python train.py --num_attention_heads=12 --intermediate_size=1536 --norm_place="mix" --rope_theta=10000.0 --extras=["some layers without positions", "some layers without attention", "local attention windows", "value embeddings", "a smear gate", "capped logits"] --init_out_by_depth=true --beta2=0.99 --weight_decay=0.98 --warmup_steps=494 --decay_fraction=0.661 --train_tokens=560700000 --max_steps=4278
Each number is 128 + 24 x the weight over its row's rms, rounded and kept within 0 to 255. Layers, rows and columns count from 0. Numbers have three digits each. The size before them is the row's rms in percent of the matrix's.

# layer 6 MLP up, 1536x768, rms 0.0211, rows 229-251, columns 384-479
103:156125125124178135123125133141106141147112157134143130104160120146097157144140109160123097155170110129126113145125155132124091139118141124119114114096113090132089102105098149110112151116118114100125130102129113181143152130120142098144137093152140116129107074113113146117144146179131132092
100:106157128167102113132136139105099074124160126167166125147154084114146122108112113072128107137161106081142080139120119106107125133130133137142100125092064087107135139077149100161143130066125140142119148111142137163135127145142123125111147125089126171147129150102116124147105098159103136119
105:145144133149131109139149156089137143153085170124126119111114124081116108131135134166093148104164145126142068132139117150172114120130135144107161073109140105138118126128103117165134151151107120125113140094167121107151149087104142126147176102124087111155167144110150089120185166132119112107
101:106156119161117099166122150136117102078113127127114099125088129171120140110150149123094114078123141076117074095139123128144162112122094114166111144136106107111092116129139167150119145142105158080180099104109138106148124129117173146110111133188172134107126117140127121125107129140119138157
102:153140130149153192125105125108089121143127124176097151128141117115125087096159122116125148146124150116114126134131128133129108141101123138147152077138095124147148126136156122149103110146132165113139180098132103121125132132092134104135108130164140134139119130165136129142149104051118141131
102:140113128112137144122099095116117093101133113124111104123127108145174162154134083130124143107107121133117141178107135082074090119163113121121116144133163118136167136151135127146164133098110072121102100133084132130122168135117167086165085086137141117132174133126070159159086149160168140169
100:142152143135135125143125080140113111116115145142132115091072151103178151130067102106131127117119162090091118139131171152134156091080133132121129081143160174133106077095098147158147103163136120154141114139111150102120133119125134121147097132134126169115112127119171174072166169155135106078
107:117146117099091124194129117125146136149137114107179117105126101156171081118109136126203085122141115093146106120113141156115107108122157112115143147121140190126089136149155142156096124099097135131146163130109137091123142176117174093151126136115139105088104134133134107112144133129158134142
098:149135140139126137128115173118138119143117109104143128122098142081124131129155047156167122118181171096173154145170163175131159085135140143133122106141112103106119147161106129160105140132139122105133185138102158137096205130105076125146126137150113150132079092109112140130106083106132102131
097:107119155100076144097126112148110148137152105133157163129100120133133162155160119133126133094136157108158127099117145144112099125144091130145141179148138125144148102112143133124153116147182088133127160117139162113144144131156194190097145115115145126124130114130160130099150112121162135123
097:121109105100189083139107116164113099156148168150096119124118174125134167141083093146119152091163113125169142141142131164144122116124140127173106129110137138108163137158097128143192111130119078132127133131147122109143186093121148104110132089121144144104106116143155151085139149167085148124
100:107147157124097173140133115041081078141085134127118143127159114101107109158130098125127125163111134129107107126140149133143130135125110132162133104148191107137129142109137111160097157123119158111109160137100098112141130141119162127074159110090121131151170163105141115127129173069158124144
102:110092099127125115169121124102154099138105119161138149133129095114111168138112153088126166145138101121107126148130144107158086097135098106091109128122138085121112132139102120128122168131157172114159156155154145076116142140114127109097150145096092136075159117112106157103106134113104163135
096:189142140120152125110131110118126092106103133131174110134144110106104134185163123147143137148108155145137168111123113113131139153134138121087156185136127146097126135135108119140105137156143150119157148098115158158114078098145119120175178144122099090139141157132138103162106160120092099122
103:103113129119113186100145165087106091125134167111117164158154140136145153119138124122098144098177140126145093155132106115134118172148115106072124124112102148177123130153138113148159115153142099141088109147123103069128106129093099147124141118112143170128128142123104076131112087162104140100
103:101125068103130079133146138136112070159099082141107135136169131105133125148171121186142167119081128122132137124179097144073127119141115104103140093149131122163109129135125147108150067130140059093132131152099122155125134136111108118112142152066153107088169125120090139136159124161144160118
108:123133091118132143109127152152107130135177137107149137148132082127137144097149121114103142131086127147124113096137156124133116134152099141125123130158105133128121088109150158146121175134108135143126170120132107160107129132113150162085119120135130128108124101139149070142128160127161148150
096:092097135143155129123166143154163143143131153090135119144145109138116116185136116163153125089129121119125121093139124112060094140118152130075148092114129103082154135108137091151108119132120104142171139148150163140134142118126131138119172157136123131167110122080096142135123096182110161108
101:169135123111096113145100119121143155165122149142110137141172163143126158102117141136175135135117105118111131119151145156146160149092108149111160110130149162129143106120125152134120147110155073093165138144131123134096117099121089104143102097132161127136115088165137076142064106098166132143
097:149107129134114155170120107070148129149132086156157139130112123121108093112119112101131102106114130100136151133139102121083131107111156128069180104141114114123111112198139118174068085169149106103146122166143112138122114133120097120146159140174136128143129145136104063116120137109132110143
100:112131170165187120146108092132098136112108110127104164085088120141098131129131124104109074138105111101120165117140162079133131151140114138101115159142149151105115112141133184133086121136133135104123145094110134161092148091133139122117138119163165084117112130157113153200119169129098097157
101:125117133167127116096127154166100106125087146154159153153173102140145138193108152101147130139134131104097108173090113095086086103109110140118098153136166116141139110116160137169130127130169131131145127121147158118062127143083208114093149134122159158134107126152159118130156141135129152095
099:160094144103120088137128137100164118128084137129154087143096134133133207140121117097118173127138085132105124113143121141158114132147172152143121141146151063155129123124146133122136126144104131111101111120110148132109119126147147167140157134117134166167180131145151142130167121136106129153
# layer 6 MLP down (transposed), 1536x768, rms 0.0173, rows 229-251, columns 384-479
104:133144133144098118158120128133172137155154110146109136135110154133146158090117123138156166162137113154130128158161178142108161129113092106144132149153106177077139173129140158099141101144135117149155149108138098106087131074111134157149159155114124148145115134124131148101141114138079126120
100:132119148160133116114133141172126129106125161151112130104147119096105132078119184181161134132111133140108124177126165137141112079133142149120099103139160131132141151144140129101137094110107158140113114095100139098091116122151144156114140089119113141142138132126150168103118113148116195105
106:120101068061169126121122125147142155142115125133135128131148147163121149115125113166108097096115131133120123120148094121139122106116114117152110137132125138137091059171083119133123097119074113122105154095157136089112135122093137166130109118125131132085107088107109148120130139143133139114
099:114090134152020140174150136121122100135175101137145138121146158165108123131119113122097155137154108110137107166180166131099115128117122131120101154140127127177139180151139154094105127154121097135123146140122125140126106106139107092143160165173112136120125132071156086132113118124090117115
104:153140140143142096178150178142089075149124130124144131142102157161121142071137112138130153108119174147085105115127133113132149122167182098121149107152116123150124139102158131138086073123111100128156090139159133126132130126062153090124086125097136141111131092117082101141129088129122137132
100:079145129155141132127142090106138120126155145116132102085155134119151130131115079133124148144113099133151103140146128127140084091150116143162085122126124120147120136137120113107136135107195146159127086142133119174128140137128138094083105104126111124167138137115125082125118167116073124087
101:142081127104111108124142129136156120101149149105126091090188115103162139073121130140162126156094113117120118096155111107126182143153141105161096110157148080163090101139124125091126147082111111105092108161092151106132117094117119128071129171116098092137102112078117135161144134106102118077
108:136116127095115149166090110155144154114141158119082137116152089074112128136070107113143144124118147134092152139137145168110124113119146143105139101116166147146163134136124176098093130108122140161139129154164124177149126133152149158139115140146140158118101127122152106122133143129123112129
097:120124146139109108098169106171126154145088132123133177144075114151128148145112131107133126113137123133113120098172135093098142127094204121099143121073131145072174106163129120133173134081120078142129143115105101152107093099139124115123115141116155098121141130119098107135155072115107147169
100:124130099121132186120129125108136159144133138140120135171148104148096131120118158135146099134070146100116174125117072131149130112142115145155148100134149096097152153133141162130130151135152160144137149104090127116122184086102107123176167087122132103137084137159180171126144103134174120136
097:151127128078097160162109136121166160146137129148107110126144118083127165096106123123083106148135138157090127138093099123098131121162143129172133140150112157094126162106165108092099140129105131132135141145097146102127114137157149164121145132138111140113108133152136135176140084154121132166
101:153107100138131089139131124108092108152160170103058147116130108115142159141131117112115140135148139130132174176098120132100109064171100133105156094119196098128141169101137132133128157103195133141123142123106177121098104138151123148138084126141100125149123104138150143106126111157137133153
102:121085097096097102143109152136121064069114130089162090143091121145110108085141110136168145098102148148086175132129098122137135076091138104099081124116126157104154111123163124107114105096134117147098142133077138162101115142173166157150127137124138099064096107111076174114122125119116088153
096:114119152155119156110065100122143124177096168159121131108075105106135117102123207164146160130151155106132130093088063126088102105111114115173138109146096168084117170059182133098146125097122132085164132142085128123133170117174149135116141101121168156120127121160137098101149095145111179137
100:091078115168129163122140188122148138105118149143139113151192123128131123133115141186135091140138136110111108107124139104127148112164122135135118163115074116127115106142150139084138161057138128139178102131126091087096132087106102146120139094115111136141181140157149126183155156128174103118
103:102129074121135149120145092116122114146112175138154112131102118141105127144118153078116154142160162133110126132117139167151155113122127157173141148135182201139099110072137131116122133150150171081142157103102165127133158156130102171123130132129134113151116112146138126136146135183150109132
105:128137131163142086099168112084144152170127134072148126116109126114182094114128142129153120081151135124133116139152145155124127116115083108122124115116121122156101104161182103167136138096141177150086160109124152081128141149157114153178108137112168142101138124108110151119113128149147134141
095:160141176119151111143123126115091132086101153120105108091111157121138090128118154099106127177128093123123140124116090118080133133119083154132142124126131115148128132102120182144111160175120157127124132084152139158121123172132143136097146140157140124143175130140132127167094138113123124129
100:140089147128131063137144117124109141099080162101129143128111117150067140091107133105133137116114116162115096127101073101117075116125111138140144111114118147140144092133150115122117123142115153138141110133134142122128082150138137124145125161132135139132141131083138131149150108105104110147
098:130136125114119114088147112141110135103138103130118150104140135092089112100117127154162108160092124098101083135133159152161161085137109160160130141136145123139186118133130182141140131097140166152127134145140115141135102138134165130111158110083129062181141170132189119126145123166135135117
099:161133103165069138104160141172119139119130080146138147160152124137127154121103086090154118105133136165175127135134127093114128124151139133139148115096124129080108152118145113154050108139135129137137129126115095082132144121171129148156131131106144106112142139112129096107134150107123118142
103:180114103116160124088137119149102086188125144129111166112117097151105118096109137153150099108126147126134157130138111167169116077122167148126152144134137132109126148174107140114139097159174142129130144105109112128179120126131138155095153111103161116132108152098158125121116115181132135132
100:146144156093146124148066113126124084155084098121103141109118103137098127126116108129133088105118152134133112138123138147085161116147095130139122149116097131091116132102076155148171142171174172147120150136147144129160146136156117096148105131089180066134134161131164110136145148119163095110
# layer 6 MLP gate, 1536x768, rms 0.022, rows 230-251, columns 384-479
097:146146138130147114122128165101165083132130111131140122158102173121112151136132139148139140115155170103126159142095136108146147110145099122131118175127101139142147113148090159107127099125129122091145150166126083130162112110137126170088133180107103138135116130142118149141149150143124083097
105:125172142153148167147117136138174110085139123094114101113105150152173129144124126144103137151130145152120146147123167120063104132165108087159120084123164127140145153141140128131113123155141147113126120147126176114131081159138117144150120132127119137129128147110123134122158129092121159173
097:137121152136070123131133092139133116133112128155128131121129145126149119170130141175133093142118091114157098099109089118131131146191098155162084119168133112109135130176123136126103157145132169095123125115126139079087095178138120138167103159130132155162129147162186155135169131111138118108
100:098083134156171143107108118156141138124114129129104126124124157127109124142120136103175104160175149153142084092163170140091132126123151151147136171151078122117134113099104085126133124139156161126155130121138135146131129137149111098149109133118093116133159101130158129096140122161131108055
100:114107111141122128127150163115121133142101126101143126117121144111128156098151139124184122136137117125127123098144129135145092115151184141122094181123137145115133126142127159110126096108153158110158162107119134136075116162116107146099158157138103102129134084115153115183121154090104126126
101:089109128137140113145150120139110119103155113084118118100058129151090135093110126128113165144127099150128132112093088141089083106112120118102100114116088127150125135101079115083130114151120133149137143138091100153131152132110160113094170147136116102145127093132183075079111140090110156106
106:138138121125150122171134132119161115157140134144130115094104132078114121138132114101144078123137092149151120132069096118115154096094142134104131106137122161108122143136107123094152086135081148175111105134125162125131089101089110173121157132155091105155131075134140120138185131127113147145
101:134098092138099125128128115075130111119081096090138122109088177123133112126192109172132133171160137098137162119072149140088101082169156152147129141126163096119130127151129114151145095100133114103139157147135111117122160144127138133101151113160118098151131154121116144125134148086076103163
101:105104120138100141091121112086146171100125149106121089082108138122110117156150122119111153176146108101148120159112114149152129101129135139161132133142130099119123115143141136139105132129138179127170151070114166135113088140115116111136129153117092162109123145129109124092108132169145145141
098:151154131120087140153118155115116104093114147141119116133195136123131159110147105152122120133124127158119149106116173135105137130141091125135134120119140137091101132085151167112136150125117125148161134159164130104124128116139151130146139159171102107137123095151131139118175132145154101129
101:129075122118144133162123122116147138090136131146155147153087139144122137152101116113136135133160147147135143129110129124148123141076132168154100139127149149136116088146105133145140091134119185100079140103092170116138128122090109110110128131143157093132106099147100142100089133151157122137
102:107141125096079097141146154186108159162122132139107138142095151148114094123119128106106134138119127117085180118103081086162067105134142124156132127118102110109130124143120131146090109119157118134146160107131143145130139165133210181116112127114092094162094129103113110135118144127136130086
094:137125144083128157129108108092121141104073156145121080154133113133133128134147118117117105115132140109088159148116129137114129144140139111135132092200186174154101135171110124116104118129115153120111121123074198143106112121140114099153173154065104135132127146114114139182136130089149152092
100:120164142102124093144153142168104135095147057107127172079115093096143121113132140136145136167106146135134119123123110101122073130154144120090117105111104127103117131159168159144103154180075174127116110109168130141116109157130148143116138143176091127144053145116136122097130117113114157092
100:123131161180129127131126103148112126131077127149152130122076121176061127109136134107133143156140151158140155123100120146131160134092113121143127120177139079121139151152134098096139138136145140102137124119115133135137146107127152163158145150134149148063137134149120124148093128168106182146
107:142143159107122158154097092127132079158093195145139145110116121098114141116098122155108116121118104122148176184168109186130125105162100135154102126145127131114129131093136135107115117131179111133145136117099151115156102145120109090116188140120131099131166145143090121148128117138110110122
097:091078134144141089132137165120103116135172108160117082103104146125163104171137131123176070139182143115145170109142087175118078099100135157147125107100103139136139145156083153136120133134149145145117167106128166161121133121130133114119134120153074150141141126152133139134104133139117117103
097:143154153150141181102131160133101098195119113135145169149097103112154146082144152092170123146129139119104134119142151115156093096134130077118112117158120150124132102095118141135145102144123161120172111117148130097145132137108127153129090131141124111169124128130119114182149164107146147099
102:162114140172111117160088143119101099118110119165139076131092177152143137104170119135099115105139119144095137114131141176144146099153162131127136122133119157115128136143157122115141129109108096192110132104074094130097105140133155120128152141137145094188114116130134142121106160127132122103
100:159124141154156106114162155090139149138140110130150102101125089125139144157174147080128161158152119106090176155085145105099141135158146136119159130129166088165153099146134148133068143096161148153115166165140114132140093165164129094134123130130106089147132121104159094119130092131115097097
103:113160126160086117155158120110172123091115121126090138118104145099175085144131123142113151112106171127134139153135134133126112107103133141113148121117118160110143150179120148115107124127111159163131153122133136153160125156150131141133059118129164111125142094123124095102124132149107087109
102:160116126139084141108097175144113068140135116180162102101109164087149135134119113137159133183128095155113114108137141153166139136127137109164100131137105174108148130101113152119143143157148143122169142099133111129151138116165145094128119128114147136152118156130122137123088144153152129090